{
  "n_layer": 10,
  "d_model": 192,
  "n_head": 3,
  "n_kv_head": 3,
  "head_dim": 64,
  "d_mlp": 448,
  "vocab_size": 7372,
  "activation": "swiglu",
  "norm": "rmsnorm",
  "norm_place": "pre",
  "norm_eps": 1e-05,
  "positions": "rope",
  "rope_base": 69900.0,
  "rope_fraction": 0.25,
  "qk_norm": true,
  "attn_scale": 0.164,
  "bias": "none",
  "tie_embeddings": "early",
  "parallel_block": false,
  "extras": ["local attention windows", "shifted keys", "gated attention", "exclusive self-attention", "capped logits"],
  "init": "uniform",
  "init_std_qkv": 0.0231,
  "init_std_o": 0.00516,
  "init_std_up": 0.0231,
  "init_std_down": 0.00338,
  "optimizer": "adamw",
  "lr": 0.00258,
  "beta1": 0.9,
  "beta2": 0.95,
  "weight_decay": 0.096,
  "lr_head": 0.0138,
  "warmup_steps": 303,
  "schedule": "wsd",
  "decay_fraction": 0.303,
  "decay_shape": "linear",
  "final_lr_fraction": 0.0,
  "batch_tokens": 32768,
  "seq_len": 1024,
  "doc_mask": true,
  "train_tokens": 123300000,
  "steps": 3763,
  "dataset": "wikipedia_en"
}
Each number is 128 + 24 x the weight over its row's rms, rounded and kept within 0 to 255. Layers, rows and columns count from 0. Numbers have three digits each. The size before them is the row's rms in percent of the matrix's.

# layer 6 MLP down (transposed), 448x192, rms 0.0791, rows 170-218, columns 96-191
101:122112160156160151132123110120135113155098115137141136099097164145140156089120125091110108136126109156166126127130096119154107126115134137143167127103104098115143134129083161127170113107163138099123146099134105080136108125123138135109111095143111136127113171140111117145092102099126152157
090:111124121123144135147130143148157117127140122155123100107093151135118091141151140119125135108093127104119112152137131136130105142163146105110111152118128140090119123129134079121129110107124136123147113126146144169124102150099080105134155136128148089143105151142167134131115166112138144140
104:119068107150117122121129128098123113118153077167107091133082121114142116118104143111118128158105133159138106149131112127146084126105109110107170117134141113135108104139113132093126134112122130110137116172126106172133125154091093141156120112134107120127120111084149130131115153122169135122
101:120128112116066121147129137158119155130061146152121155130141097128139104152137147144126142148109127117104127137157136151129123106147149113125084106168111157168099095134148147165121179092084109124142113139130134122129126161126145146144118148111138173127113115131113111113156075125162153173
092:124180161139107126127152190146125154108138107124121157123149162117137089161132143129097040148106126125110118149135078113141167117113078096102111142157112130133137091110145088201154117106128167077151106112126117117130151145122139125115116122112126091117107096121148093106139135142135142123
096:141149101168075159153157125129167136126135119132175092148075152133142159084112152080154126105139111092150136109114138131124148112127106104141182157121115125105131149150102131119145122144122133149165146148153141100135125111134120138122122101121088115122123149111131159097087122086143131113
104:117102099157116121136163124100136130124101154138156098112164126113150171127101135126144117081100123143127135149111089137098112109135160104165123132149124117129087120107143158126185115144137129122134107156143118145134083119125072071158135130129111144113123112144084162128094155155126129139
098:156140154112141102124145111118180124109126125098099094141115112116183103080179111142127146116116114099134154140122140156119108129134133141124128142115141118139159130126071109080141149123147123131104095118125102109153166150132116143124111123128135138120073144138114127122092168096130083084
099:103098121158110120144067181149117105108130146162143133141106159140123114121144190106161122141156150091090126095128138109148148134108123126160163125110069134110111105148122078157117105132115127097127116120152107154141167088138150141132071115153124078100134127149128144138146147136102127128
094:134135109124154129089136115134137134154169132162119123139143086101149105126110149133113163152142133157157077096122182125122109157117146142169157123133134142107120147182127124132103100117115148077149111098122127121123123137152115112091111095131146141132081133143118142122215144128144065087
103:114119134147103151113146093130135117127112163097107121131139077093141115171131130104109125145145110121153130200151129123158169107168074131165097128149155129148155147137151127151102169101141143131141113123119164149195153102120125162116125106117104160148086117133125108165178153105117147146
099:143137150157142135091102122147099181123149160122119110111122099123103142099135116130167164124133166157118141128157136197150190113155152147162144103138137161109104158124101107128084115147131109132115140142166145117107115115120119113121109118132146143120138168131137166163173122108138099128
103:111134117137092123136063112114106116110116125154209166157164122136166133154160124108129107124137116095122128086139095151114139132087129157086115138145117186120133098107101159090140135143160137098117125144107144125126152111125140119143174085134117128094149137128153116120142140135102127116
107:116124146172150093133131130137131121124148094117080125147089099141131132164141135155152140147142140121100109109093099109168093104147104129129128111112113139115124169150149142156122098142148155062125116143145119118175108177150142114148090100105138130133103124139168108105099130105131095138
102:167138067099135121112176107076142176131154125110128086126129117092158125134146116107143099137125109110095137124140109133105158132125121124143133119094097127117117111143116102108175104138111162126128091178100118139137147123153126136125113120110098173117172101082105141135070095102130095110
098:112149104152100159181137086095124102108123093154127098091148170144159126154094096099115095166158083123137120130138150121124125140115144148098125129103132128142113096147107119133071142171110107164099117129126118137141125114136119136120098138115092125100136125175155159143104144117148148145
103:194145130113153103135129145118124119091178130120129088109149123130149122133178122155149100141132132126129068154159112129163110109127139161128117111106142098163147150127106141127165160133146131159123146140118173140116105095167111143096110043124123111112169139134107138133091120110149144098
094:075144149140159096137122177122111137112149155130151179137107173145104143151145167157098100089107145106114113103076137148124103129106120148090110128088068135162139101111091119139159137130122064106126131171104152112108119125152148125118125099169163125089136128099134140124120152112093109118
098:170105144158105165138136133143143151156108134126152108110161139126111150137146104151113143111126128147132133127140146098099156131109165125093139116178151150058109142112120086140141171086122110100169112138092168109123169100104142097140126127142097164138119133088129137142118095137148118105
106:119164122135145095112207093142137102121121088147105097129104105154179110136149107098105148172153158142149164143144148131103138103107087111112141121153123132159129122150125140185162136118135132133120154094147115130154109152168105109122143134105138135158132126133122117105148131122132102081
098:096148080148128160106097115154096205136143130175134182145112130172137125117154154102194110112087136138128121182103146104153086178159099118091148142154106136115113120102152142133163117151137161107133139132116148144157126116099155133132109131103147145138172106128112128118105103117160111111
106:107146122112147182139073126109138137106080155144136102145102124147125135103136127138141157173168143128121134127106159127125166130131106138158129128159120124128128130185128121147124141125128096146158130138137134118144137122137116102159116118137172114095114120066094116154093132113152110163
102:133144131100117167118151152132099082155130122134133155191149080138126152161130130091129120156095131117132108132122137131140125077139168126125133109103127147123182123101182127160138101099163180142099121144126165112215113121130094142137140141087190129133117152145154106129094130156173123158
101:152151142148142146110128158145083166146124150107116133141146155146139097168123121098141143090133099149130178133146120102146109164144124160157096139134142131098127179125094097106108143165120130106120108153127148166112058119139146108113150143121145158110130193100156123171113158133191125145
097:082156145161109143109115133099129160105136161139121135131134126143133130188145147138130131145128143145101132097105137168121140152140155111107167096137094125176133125135182147135117120130169113134133149118152157138148118119120107124129105145127155140108106171123103111167108150100145120138
091:139130132131103130129111138153142123130169167111128135114121172124112144147128104119143083150112142124164125127122126145114111162122099111099101126112134157087117196142121132157072142171129114113132140102132135109127096128096112080144121130096090065134167140138158149145140142135083117149
095:102133136112162143110157102148140090140167134126118161151161137104121114123156120119151140155134153138128122120154111120102133121111128148134136098170092113129169103053126142191115103138130145119163123106100097101101128126148099096114118125159146150178133133096133146137099122129146099156
101:124131156148104149148175127107154119160139118140132116123131122105110096093177137147175104139123138130123102120145136101122144112115134198091131126135117122169122124121166121106102118064151144137157096072107158183135139120070110154118102112147158144132119140143063135109074146139119118167
094:137118150111119109132088122107101175155141159119094173119111108096158123123137147133128139121117135100100137106149140154122108177102165097137154154147120120126103149094124135093116129070143123128151168117123167124115119111147109135104150138111157129103085167094127141096105134148172149102
100:138147127119120110104130153169120118090134137127101105132136150123101112121125167158140109114145144112156152140126112146136119156133148124122110144132104145185146110149112111134133102093115103138145092131101134143148164139091142160148149149140156154127098133116078133132119125170089150098
100:116136120112112131130129154109141115084132122126087130147157128104130114104106117137133107144104116082144118091124117121177141113123131106114129138166122144120127136117147127152159091138129131165134117133142164141154097119088115121094121135114120147163101100163134138103134136143103100120
101:104118115122161183132122133155103150141085163130139126124118113108153146087134151127109139120149113125114101110142098118135152129144126115137093168161143108110114162091108093148136131163113133096121163157143121134159158137113106098113144126136131173099178149150121137138139152119079127121
099:160144103119105131135115083115147101087141148125103124157144112119097169138105104134097100112111135129143122152082142117153157130139131161152111093146125141118100148146160149142185128102163134119146144119152106158132166118125147120141132103085113144102156110118171114069065121127093130128
103:139117054128100094116132131109093119096095120128105136126121152127116138110097138139104159096127142170138128152124108170160125109177123155082120090139180149127128134100148142146117134114109095131123130149112120132112159193123166140120128097090124167137161138154141135110099114126149068154
103:160146154127137131137118104111120114098160106082129134121145147170142170155141173122145121117157170097153124151167133123140080204131148077148140138160129181111115090128096192149092124123142114119108131147102092122147127139137166114107133160194113133114105072142162094117126125125112151133
098:123170187135174120104081144132112126105139108101129116148115127114115087145129102143143167115098127131122188156153111145093124148136117156103081121114091101113127121137122137096119116163143135100143151120045131125122067188152152109117117111138114099138165132099134118116071117088115141135
099:090077112132134147104138117121099118107081104101112098139180098151143129098164111149186132113109130142123135127126101124128126133110123134116174082116159104150127160092120146116104157166145104099112151183125132114131121119151158138131123083128122098117132131091112119110075158161142139130
095:155130118114139101116144156117087098144123144151127130137141115118132122117103124120090150093137083169173108105152145140141167118142114125149126128116140142161122151116099085126185124159142123115109093120109137117101153098107108117166099128130114109126188102145150165124162107126164173118
104:113104129165062124124082138140152157104117123106123119132156144091140151143109072140161112111101064109129106108161127131133154134154138138165092140148109130119134112139093126115100143142159141133140154119119138133140151166072168137113115149150161122137118121119107156146112104108126137149
096:091135147099131162099136137122161123156192136111170121126100125143153157167134116144131148108157123178151105125097145141125139151088157150124119152139149146126107125105130107125128163145123100163136079094132089121132131145125146150078127122155132133150109142147108111116103120127142157125
108:111124103132057124147136124160109149155090137125099092129104139182154184129139143146123108135158139115134115129119127153144156176121137111156124134139117138150152144116099166115123106126142131117154131158196142126120145104125117129152122148095136125125133140087146116136128129111160133108
096:132136141149116156115135138095137158136147139119134089119140116113143148124165123106120117134111114122143155130151139151145113142151142160109130170107117112174144152133109132121110124111131166128158126134124157112100127129142132140120135127122142130124161153144104113116109148125132124117
094:121167105127124105134108118139131153148100116150173147142113129134111123131172106131115148116137171147142141161099084104146116175171141121190118131178096131105130114116136130127110130123126115130123143172102125124133118112089105123136131091123156153088122100110171134116152126196111118104
115:122127087122112130121107129112111161129120129123106143115130126119140145132149177135108100130131125121114140107109124110111135149096147119111152164130135147128081155076147119119102116123130146097109105120166099102114091144125123093120129163120113152110108100112121138156120119152162165166
112:109124165110165130089121134140124132099151108178122139156143157130113090126132070116103189132122107136116150113145096161111152115118114124126053113143128161138158145117124094147118142181143168107150124130072122161125104112149110134093108130140107087123158124113135139155154118112111114123
099:100149113144186153076165089127135109093122100126115102102082150165111068122135105135139125086113131115098119111090130166113147135147159146109143123190117149161118171122149130143142134170104159132131093167163099134124159102120098127113097156148114174143104118123106101122162116124134113111
094:177123141093138145117141139090121123125120108148154094127128119125147115091142142111168136165141124116094109120168147122129093142159091146122146064121124117063106144146125117112102128104106118108166108088162100120122090133108103139162163123176144158114099148081115141159139125105116134108
093:098106147086096149136140129177149067136133173163093084115100143143148183129084134115156134150142114119120142121096148107129177105094112117111116110095106132097176099098123080128142118130108093099089146144136147124118118110129124114125141157117127118129125145161162117133142097100098134166
090:112139119138086111124137129121139096159116100131136133132121131118129166147161117123139112119143117145123176147139099122091135109148138120105161191151111133062096133105093121127125148093133146121135091126107128119137127115087137153166142172174139114137176142154135123124142127106119084140
# layer 6 MLP gate, 448x192, rms 0.0817, rows 171-218, columns 96-191
085:095134105157122097185095101064160121103129132163104139138127142123122119117125113117133084122131131118144143109116101115117112128160137147149101174140131100111157163156131094134107125095125112148145124141123125142134157161107163174133157106164121090163147137152117128149097133114153156184
094:074109117123111115110127155142140081138139160116129112124122129114142136141148116142155167109069118150085130140166135110096158132077163105110097115102112151176123132099107111111117146159072073156110114167159131111095098146099145130066109154118126107158104167155132129139121130143184139134
103:080115103183162116119133128118091163119161156107113136100151095110120148138122147147139148130098150137147115137141140139095120117085138134109111076096099143122101132162128079127131078146114123146101080103146162146118113141141133130106117137112111139145119088107085157138126106118150148157
096:131127111176122168133121123110144155137102135135103117121125088119137156156101086192148118170116115119138116162101098117075094145111158118157129100071172132100120156120117091137051099116112154170109147136165118149182126100136119127133099128131135150125154138101121195126149070128193148127
099:098144123135127154139109089140132109108105157138096112112079133162170114088099119128108159124089135097188111126075149147146123108151118107142081115148124104110173146095136124095143100122181061156129131152139111145159149096113123149144094107084103125125087150120145103139128114136091148145
105:147089085100098122104136152172118080141144129139169109109120154145096140142168096164101110151177162105109105135092149124104125081138132148144143131109109090109171100167149150127152135119115078100120171142145120111146083114141148150113128141102114106105089179131152125120131128166121206109
099:116106116113117152134133143122145084104115125109146144094099150115096126126097151130125112089097146139097118168100130122071167109109167163136127154100134126130099120155087096143132090136161092116154137110143145074116124138133111133087100176132137093117122109134154110126135129183155081144
091:088123130139092111150090177090105125104116126176121125134125126166130113159129148131165134144166156134106138091122122087132160125089106098158077148105107088131121118194110097162131123126159081117123108110159096110126110107104125128123116177196146133151137099161116140094105106122105111142
090:101167091061163109148120117140138066101121121119125112080138115116087142148135133145127154136111102117095123161139152119135138126102127104140119163119067110096138090101143127119141139139104093118166111148111117097116101125150132125141153139112151093150104105128139118174175129139139109118
100:115088117102130106134129142134153154094133135108151126127114133121116165110131119158150099123116121140093137118113117180096111149080107085104098123144148126185110101143117123130161162154129112098107094183120096109097074144156178133094143110139122102161120133121174117121137142125115152145
095:155136111123130151094125122118124140153156094117086077124157107103128144125119150121120139141174161113143122111102104127154136145113105107124160151135129112094167140131153158179092124135119118147119155141102190146145124150134142118127129142148108153128107124118173138099112158153129119141
107:144104112150123126142119163087113106140115142102157129138193103137174167197098134113149088132119132154109091116133155170110124160114128118166077126127102197115117087098129132088096114132160143132152102177146182123126141126105144100110125142123106166122129112122153088104117126135093106140
106:129138147168115099101110159151090149142196118119124152090124113097147110151105144109134105092153137075112148163163103105125122154114122106126114177125092133164106146128113103164096097111144161114082139161129148146088118137152129083061127114169115150119120115122148115108126117139107121144
101:147082097159125133125114138167152107079067136166118139124101134142107127134121137108146077185202134152101113123109151169126134123136126122097081144116115102126135135132148141106082122136081106160155119158155124124152122158145100149086109159118108089110137134106157132169156114104109101066
093:122140115163122141121115145117105116150141159107151153140141124130142143150128120138126092122162117095114148138136182080117115127106142149101123121151104146084165148138094126129132093122119109154155133135085126123108106181141164116149131116166117116105146115147172127156107073138113141120
100:121097106140137147130101184160155090151076121130137115093116158186137127138106171116094117129151126178097177136134154077120130138080126140147109178129119120087116110133155072158125108191136093128100154125133143115142153116149130094142114131179119124107152119137145141146138155149134166116
100:087129101120107108104090157145107134149096117158178088104120144143106180133171151107141157107157160118103127157079144150129123121144144116160153067127082130129155131154117124160118156105170158150126117162104168127144144123123119085163104151168105146133102139170135140107104144140117142121
096:108112112102144116146113114120135086119120135125146103186134155125125147099089058148136103134120130135086120108133146149132142141111157137147154157148064123119133137147129107109114123160066111107158102152133100138080107142146139192156120146134116082173172111155141130106136109114148154152
102:135137149125138108166102137139081132103133104081123100128186118146129147132116165143133127097147151122144146072104143108120094140157112134102113160140087162129109109119114112105137162125110100124089102161096102097106131178135134141148158127126097103119076115128165106162123091134139109137
095:081097148152092117161121094129136127103148153114122130101137144121165135133142097102096149120141131140111100128139124134125177142108156075145091159129128140109145100122135122138141118135157133116120090159113125107119087125121130128071142153162102125157164103119138105106173125187099170123
108:166098130116139150112188126149103139134168128102112128113150165146153116124101126082067136103089107116142156148152134148103146161111127133098111133109130147121127121101140132120126099151140103108110164157139145153128150162114107108089166131119100145140162120134147076110163089132133113115
104:093101100103118126116136113107143122143114129130107134155111112127118120178150109133136140122091166126166189103080120142097081097121122087114122087095106101124119151124105129143089103088143120132083086145136140107138111126139153121150103161135108064118121136172096132103110134138079144100
099:136135112134131114135120110175085120127146118109148080119144166125125118125107065097135093145122149070148101149148148156078155135131131168100132132141161143158104175150115089095131172117141089121126092115156135116121115149118107117133095146126127134117131122129134116150145105156153153124
101:140103128175106120096113090130188127152093159158144112118160106170096150125121142113158125130173202084141131104101134166138135130129114142118118095130131139148144169169119140142119107168187124133155086151120088107127143117125113143103099115146112161105104167102120143127136165118119123104
084:131132148135091081125113127076132119116133114145110150121160141137126135150093197073138095127152126142154130117104142096117157112070152172107092114139115131108088119122152113123108122144127059165087128139133130139090110162138116145101177137093103162141153133129131153142110120144141095137
091:107128109135145175152166080124193124151154183139136158132133132135150087125134168134145159133127136125122127140151096138164114110138157083099139106157102122184153127111131124176152127104091129117133162127108125096162110128126119096128094160150097087148149118091120121151097169100127182157
096:185131139109117120071146087105100119164093110166125132114141146136121164106114137127128115120095108103121097165092147146120112128151124112142167118146138115149159158112133162114124083137099144103128125164148105135140133148157180103104165129124149108119155151098167131147171136114158127132
082:114141138100136120125104153169109114161123064098086139089139158158115140110100148123127095111109126137129115169118135095120109156151121131087143123151128106115102179166158089156091111087154129163175127130131130133192148087147110145109155145092118119117106120133154132131120104100164122144
100:152139106111148148109145093178113127142110098123100177128148112124145132174111104127174147129124157124145148138157115106113110165134131092104130133139088205144109140132159116153120078099107142135148150135144133058111121129075140094107168123089125160151088165130118142168107104128121153108
106:126149058108138131164144192110111129119147126142122132102123121086153116137122114143107149127124138124148146172124145143102140119095144130140116152109110158123100168126107094172058140112142141130108145172107084098116139148137142096088136104109144132175124153123175136134100143115139120152
104:131124096125139085094104118142153145087118123151142157158170129130119086145098117129120138136135131137115141137075116133100123143146112097168093136142100147149150144147145146152109069143131103120121108098138108141138102111125083134115135146100155152155132099103112132108121145118127158107
097:088104111117113184164146114145151126137140142148128079156148143129115167091138136111114093096142190156106142165138104087082118099115163148125118140130086120101112154111149118114088086136096110100156160151103093109131146124156097089135114121104133139105118110133119149136117131105105145100
106:119150110172114163134115145163121078108144145162146097115117125168144119156087165151146138143136151096159085151154146132133154140112136167141182130158117181104171123144142110111124106093174134122127117141124157112157112160153100142130143139123113151071130131139129176155113086146110139166
101:153149137127113121094125103150084143150147135096111132187101144141166083159161143143167114151149131174142144164144122145115132122116165155157111117102148123097090124158083115155120121138112114167111160185102146125121094147127137156137149199123090089070164078084102144087138140144099101115
096:126177177164128118104121137106111114115118097152160137100131151111114083163148124155124137118096105132138174121126140101079143131125104195103059141127104144111103134127149096110137136185139129104081121120098113108106072157165145082163105098119131118178142114122142109175126103137112129153
097:104124128106126145108082127125099170145117129113144133123120116122120138126176142150113155172109146149098135110067096088110120135073122104123117124154162131116110121103141152121121146147132032157073170130123116109111105134116090133105112165110117137112117131132105137109092120150143092120
093:084130123111107107154164119136121086128129157142083145154132124159138124160051111143099129144142115111107058127131054148090120151152151091144131127126131125114123147130056170110131118162170138109121164130106152132126139143154153116127139161131108155124115104127117132127149127133113122112
106:155137132105124101141136112094137100110174127099171141122115097140104141126161166156111141093107165116146110117139145107077140151145087108114131141126126140095116124114127104152170104154120124102116132158117118110138110111128117129130149142126130122119117073137155163175122099117139080157
100:169133135136172096128169126127153112061095095134135119134115128137107154112124112152113125128114157114156134081120118133090089101178131117135148110113079091125150153174119113091143148090116119145126126130153092112127141140162114136105131108108166127118173119159175083152148093117109110123
113:096134126124134169119109126126109096090129131160132089115144145117104121117128119152148128137116131156133161104105091155118147115137111108119150163168103149153126100180139125164143113167142121097096096117108148134102103125138140116109145172178142152108100107146120123115151112131146115110
089:126153169129160154130131130131074093138105122110130132129103132150137160142169129129160133165127123125107102122121110142098118123175142157125167153115139149162115219126138157100139156138134132116130140129087132147158102130167143132116161129115149125107142142080137115135143153117153079096
093:143144172141124122110138151109096166156146165096118122156151095140116145118096140099152103108126142153123110110149130159099132120164164116110100149093138179117158171115141160131120114127156143143140141110136152163115115136146105116153136125111096123139124180112065159135097128106127091147
098:136070109154148155143123093086131123146122135128157117140139111120104152116133075121124130063111153161142105105112165149104189128141131124082107131137156148139123082153074105143111116147138133144132089154148131106090110119118171091114147151186116144141140122127174130133149132137137145135
100:093109122127119154093097128125109128115152158158128113118131128113158152125138101155089105130129113127111130109093098121081166128147164118128129158110176182135142131107131189134104127173155150142129122121136143117145105113140104095109160193128144150109124151103101137164168117108096143132
097:124115100167128110068150102172122128103088126145137124124151108087118121123116100092141156126156152152119135170142137152086151136140082097159165137133128184123094125111083197121145121190095117100112141113101118117138143143117107090147160106132121094103174146143138161102090091146105074134
096:083123141126096130123128152077151099173093109151167129102125162141120127110147120113112088094104110157107162128131158146080127174134109148091164150128125178129108133193104140108095097127095139118142119107142118142123114154106107106132144165128131119081148117137119124120151107102156121143
091:104120133115140094149145095141161146125107119116124051114133153142100124107134136085088107095127112086117160133114093119153099106147110101146149198120109125103098174168139131156137158126131134141114134140137122106120149103137106148158126139127150147072131172120168161165122141144163095124
155:159086109136191142149130111126130134082139165130092136104148139146136120115075134150119158120121110106115065103103175135140121150124101104145092104116136112143138167151162132114107113154107109106091127153147165119121112160171116097095130093096157118140097126107141132121107141154136182138
# layer 6 MLP up, 448x192, rms 0.0799, rows 171-218, columns 96-191
086:148145143160093131072088150120137121131183109086106125118159086148109137129106154136091159158115151145135137122171140171104163079154106106144119136153141139138150126131150105110133148085153133119131126115159099094118122099130133152096100141106119152078136095108123158090135104152107085139
103:122116152084100190117126147171137141149095132125129123168112169117161123169114129145117140157131122136121114104098120126140098147137128144151136128155154119083176139132136114173104144140109106147132139111140128152129157093149066138128156111093122162163148082128147079108095175137139090174
099:077085141138126116173155160166100160106130128131112136102146133131113132129120115135146149118105101141125127110121183158162138144127129127132116140098089135120100118115151112102125112169145109128137140107118121104111117117111106110054099155090117086107101133152081118088148096136146110146
093:136168126087115115102125126161108145130163095151155084134173154118134114130107121137167146123131162107130127176136123130144158124145123130129113130166129133129105114108154114134119131132098115134131143101103088134117156173143158161109141131052142160083126131093155157127148122089109147099
096:158104085120098141088123101096123142131144155116137124133118091130129097115147182108148189126114083130114125140134167126124150135128131159097114119098112123153136144065111155097137136127109109151138167145124149122156144135136111126124112126179126111140078142145124095098113104147136116116
102:107148111091118096084149122165158117124103149176137088167098100171115189123122128175140147153137114159112134135143088141156160100131103128119149167105163156130089147123136131138134135138122094114134118135163137100099140128103147121148138109178119165141139072165120148157130100100089114134
091:131161114113097167115125158137143123123133098119128152095105110137078092094117128105136127120118142152108131172118127097108113103132156130126130158131125099108073153127148112152128106148082108150135143123129129139156119165117102161127126141106088169146131151147150098132101113151111160136
101:167127116175127139107175127133131129115154124104077124140155114164130165100105092154121116106091116134145139079129120134096177147130151082122130147120209127145128115119137119108190146103137108093118116165138170117128132138108142138116162121112132092149137178107130076121128142083125152143
093:131142124129140155099133125155151129111130116135131096113172123077128157144168175143138151177138132101117152104133112130124169179170109151123111113108134110120104103159108095116166111083146157140149127093093126140121167137166159157126107162129137114157067143131118177155114125110109120106
097:135131113109128083125127182138118171141162124118097096154092123149153156113128114181119096147116117128146142139137120178136131126112102096111130105126133135174123131111100126108121151098107117173104129141099098108073146100151110148077128145140107116138127140141143074135143154131090110125
095:150166132133131117079152121117103137112078108182133108155134124098107168128130152128151151120172144152103113116109171163133146086140122125150120087131128112173108138098108119146100089136103083168078079148154140151144130162157069142116129149124144138143104163124147128113124120153138175170
103:075133136137113123090069143144151164168180164140194080099123158147119150132140143080105126110150151141157153113099150151135107133100176123088122158113137089096151095137156085143101114102164140155137115122117113118121171128126158150137126159157134108152107120127128109141116118144111107120
110:115143139114109149148106128153121100124114068153108163144120102139092117189128124129140141156160117118143136108155141137182101134115130153136123120128117119135102160149109108131137125104101130099125168120117123107184149137148085079132133146102131164149141097112113075106121158127156113128
102:170114123114172138114111104144136106107111159090096142164191155117150129150111101114093173087125137155075147143108135119093095146174108161143085114142165102100128136151164128130132170114156100152117140113149096132103082146110102142164106185064129132149099113136113150132098119092128168130
096:147147137163114108154113161122164152111115111151087117140104134127101111135119163127116149135090161160117124172102117125131132175144083150130128167170114128146092164113136102089122145105076182114151150109149117153105132152119130123056132129151127096105093135101096155098140133156113094060
101:128108143158135147157116153098166147168152129145137121144145106165125116104108131127105166117107115181119141136205139138114148131143130143137112116121123146147102166130143144144132137125106098087127092138123138089121153120149102120118099146185113142117092154118143076166136170130144139121
095:140158114174093164161132156177121103098142123086131161116081121121133140127133125151109128148123114107078143133101136190139127089151136103133117163098160127097152126132114165088126150132123149099097152095098131141095087121123127134107138121124138146105113094151137134101107174086152097110
097:116081129121076152167202190130128124083131143155139136098125104116128107150145126152159130077129100127143135105133129122140093110145136151138100104102130134089128119148063098130127139109110110111120126129134167132144085141149114125142182157159129112104175131116165093133090117125070131114
102:156128110134135106151114144088110120116123087090117097137123105128151146114133126123081150131150146100118140109153130147109147096183112150097147145155151137147155092098160131064184165112117120107183097098150151124101127152142130120100119108114094128140117167152127096159183145147125122102
099:136134102169141120117117109149136119173132139140142146126144127120115149165153141084117107143104081125155186141073130101125105137152094105165177159113134158115090099099081105121113104114113088079141132132146149131093128101122092127148120147105133107128130129150085129111102100137177111147
104:124122180154129129123152192108086119110093135131133131160140129137101128134130140106134132089102146128107141143163100093149084136126180115140142176127129143098119203162075139108155129126101165111085081140116125125145085091135131124153143141178138132104128121117127088136136151112124098102
102:115150156120091144159149159125096146119106101136117111151140130140159130129126111161096178100141122129121180134112071139112164183121068141138097113134151122158126091110154141119119147127090134090133105176125124134111120097131134126114114064150141143162147153136145113156093086116091126189
099:068126187125113149075162121150130088103122098110184158135144111146138163095189091133127140102119065102102115114150160127102118126099136112155120135141114177163158140124100162128150101146150136086179154167132134123132115147168107158130159182156168134138150103133116103144153111093142168124
096:126149125142103128144118130146092134125125123160135148105111096107130111126055131147131155167108140130134172198149111117116130097135137121111118087114118080125112151121130079135110111110108144117124110136147124150092097093128142156114137134140115145152161112121095100154192128139128089139
089:126126137144147146104141118152122138075161126107117133128109116169135102129096121104114160109134144173133173171141123116086117130156120132171111124142114129140104104148135098048182164117099109127169132110130108110153107109083122141119119096109144181130099110096149151134130158116139128142
093:125150111133075149169106112130133135137060123105159083120129149122167141128069156117146116114120150082109132139094138137140102156146118103120135151099175154159099178100101126108117123141104141106154135133152128124162071144143158128145162121114108128132135124140105069155127156113121166134
097:165138151124119098161179093124160146133117128117110175126158129116090107109128126080145108130084117116120127133134141136125138121188143126119145122142135121183173182095146144105142156141090145134160104136101107140134166114151117132099173170058115139121126148121140073144172132149134122157
095:180098156167124154139131156124145150095130121115115097148142152116121111169111091166124137135113127159112127075105113083099135139106106151121137132128120134125174109114114135097115138182157133157114129124115104157129102158127102112196123142107104132130141104118148112083181106086103111139
097:063093100105135129119098146127117061119129138149088114162133134144080125121157122167114127138113096121122138096115115143160144114109096111131094115099136160150113105096112129134112151150110140127133142076117152137133118143157122135128127119103119117140113101152120119122109110139105162159
097:071158120116150125158148121068098131105093103082085097140112111096135154135094118103111128128111129166107123125128118132136115134134080124140093148101121118123127124105109111131121155109136149151141158124120138090106124165131133105153140103123124107163168111171101125126110124103110086111
103:101119115089088136172114139102168102140112126105114132144123132163120108134176118138162134162097116079109101122128124119149096106147102114143140138105143112126162116151106087079146147080119154135120098128158148119126157118142117088109124104132122092121073107161126132157149110116110114113
099:166146161170157140116144117141156131134129102146120117120142138162140174106138132154126116113170116164145120102160079161142146124109093089130072067137101128165125144151136103130145121137136064143117150062102120118115124112148116139153118141116087118112149126118159152139156133132157108127
107:143155127084150142107119109124152116137117121125135116149089110142143078130119126116152109169140108154153128152169139060163149132060145104151120113111156123155121122120151111106113131126131095181093153110143088119101134108154148160150118122102120131137097142148150167137117104088120114116
104:140116143150102110053127155110131139169150132145106122098115142112104098118112148136152098138131126154098104102128116093140128053149128116160122145101126099147152117140126114135130121147094113106111109143129127160150149129127145111132170112154103113111169206107108160154128096187135141103
094:107155100126125146129113152115088134144134137142111087122119147125147151145138109117120116129116102109140126114104130154106139119132135086133136189136094132114135099129158116108130166151155136123098102116137135145107121091125127108126140148112116080151060167131126112138113125102112134131
097:123171152107113133114121142113114121119112121117157098149103115113163103130109148117111146127104079102103100134146191148141102119108142136103070173078113150156085087159131154157105127135140129118145109110136118088123107137119161153130124099145133108119129148119108137091102121113122123111
089:132114136100125142150120106056149139143158161162134125091170130155136098128158142135174103153122136096150121147095098121185140155126114094124121122116132162176156124108143157103138141107136088108107097078162142122117095110121100097107133131135175145124122126141119111163144161105120104149
106:117130133100099141090071096149169152128117079149123115098158100144136136108089117120169144140139103178126154088104150110151119101135133115130134133137106137106137110145145152145112112134135147095149141084106128076134110140115118129100129122139137108153092155151157178111129121134106151128
099:167157128155137148126161109107132140103126079123102119126151132118117133106087153130116093135116136109117095159077125147120096123148084078145128118115127105146153154165157120100141124101084176161090114123125117103114172119154141106148138077111146112076163124129145133154133134120091142098
106:143121092159138132096099095134161100162128150116103133128142119151128165106145115157141085123135135128085077160102151151115116102105120122179163169126143096134112079107133170159092153070161148094167143130154125097132144143074095113172085133123110128131160133092145130116106162136149145125
095:126142120114157136115130144194057098116103081132141116123118171116120176124119140160173168143151132113135097105141116116115110067133135135144129155109162124130137168098174116134131149157152119117108139159162114133135105154114129126105131107132120109143106142094144163139159128130164100138
094:130120132157147150140118131121141121106143100117064113122155152145138128133166107128114123132134082113113134113099147096140142135128126168120096081141104145148133079131085130127166150170113151116139113131149119160131162110131156135111157143152152151148129122133119048102142147152087107119
117:079135134125119124133125147083090162094146135147123152119126129173192152171118161139096101133148112138094175142107114112117094150104160137113179139124125098124100168129165131072091135121133143102125126109151127113116088099141149128116123163128147170106151150085101116118091105144159134142
116:150169137111112140102112140103129102149168126185142140149104157108132114152133136131152155123127134112111149136107120147114142124107143137120091111152103137122173151121139145157154164183131130101140107109104125120082090163169148146118142105123101076143119165152117117148130120139125140162
100:156117155130119167143121068161157146137133105121129110148147132124145125157132151140126102118139130099133120136160099105142107165092129145112120138133144139121136114103154160130106132131133093092123184131091120095131134172103136115162132129103116119197157109149130106140152153168156150119
099:129156135102115172148125136088134155107143167129136104128096126166109092130146078165163086083106121118145125112163154176139126112141124120140145129116091146059169119137123124104141117122123098112112137111136131155129080127127127106137139147152148102142110155151136166168133122125174107104
094:167101145135128107095069159102091175109111118121117139083097145103077075139123140136127134130145152129121137123147123134087140133139162125134119139100150089148114093179131122071093156132158138125111140104144102122093135118158122108115149118125137124117099108104144103121098116102118136151
098:132116118135135145112125134106132156121102138109095111106151116170140122095104139113091144124143107110142094123117146149146155155083123146125076114129150127179152127088152157129112098153136151126128151145148136135119118148159155117088143112105148143104082112073158090170142115154140173138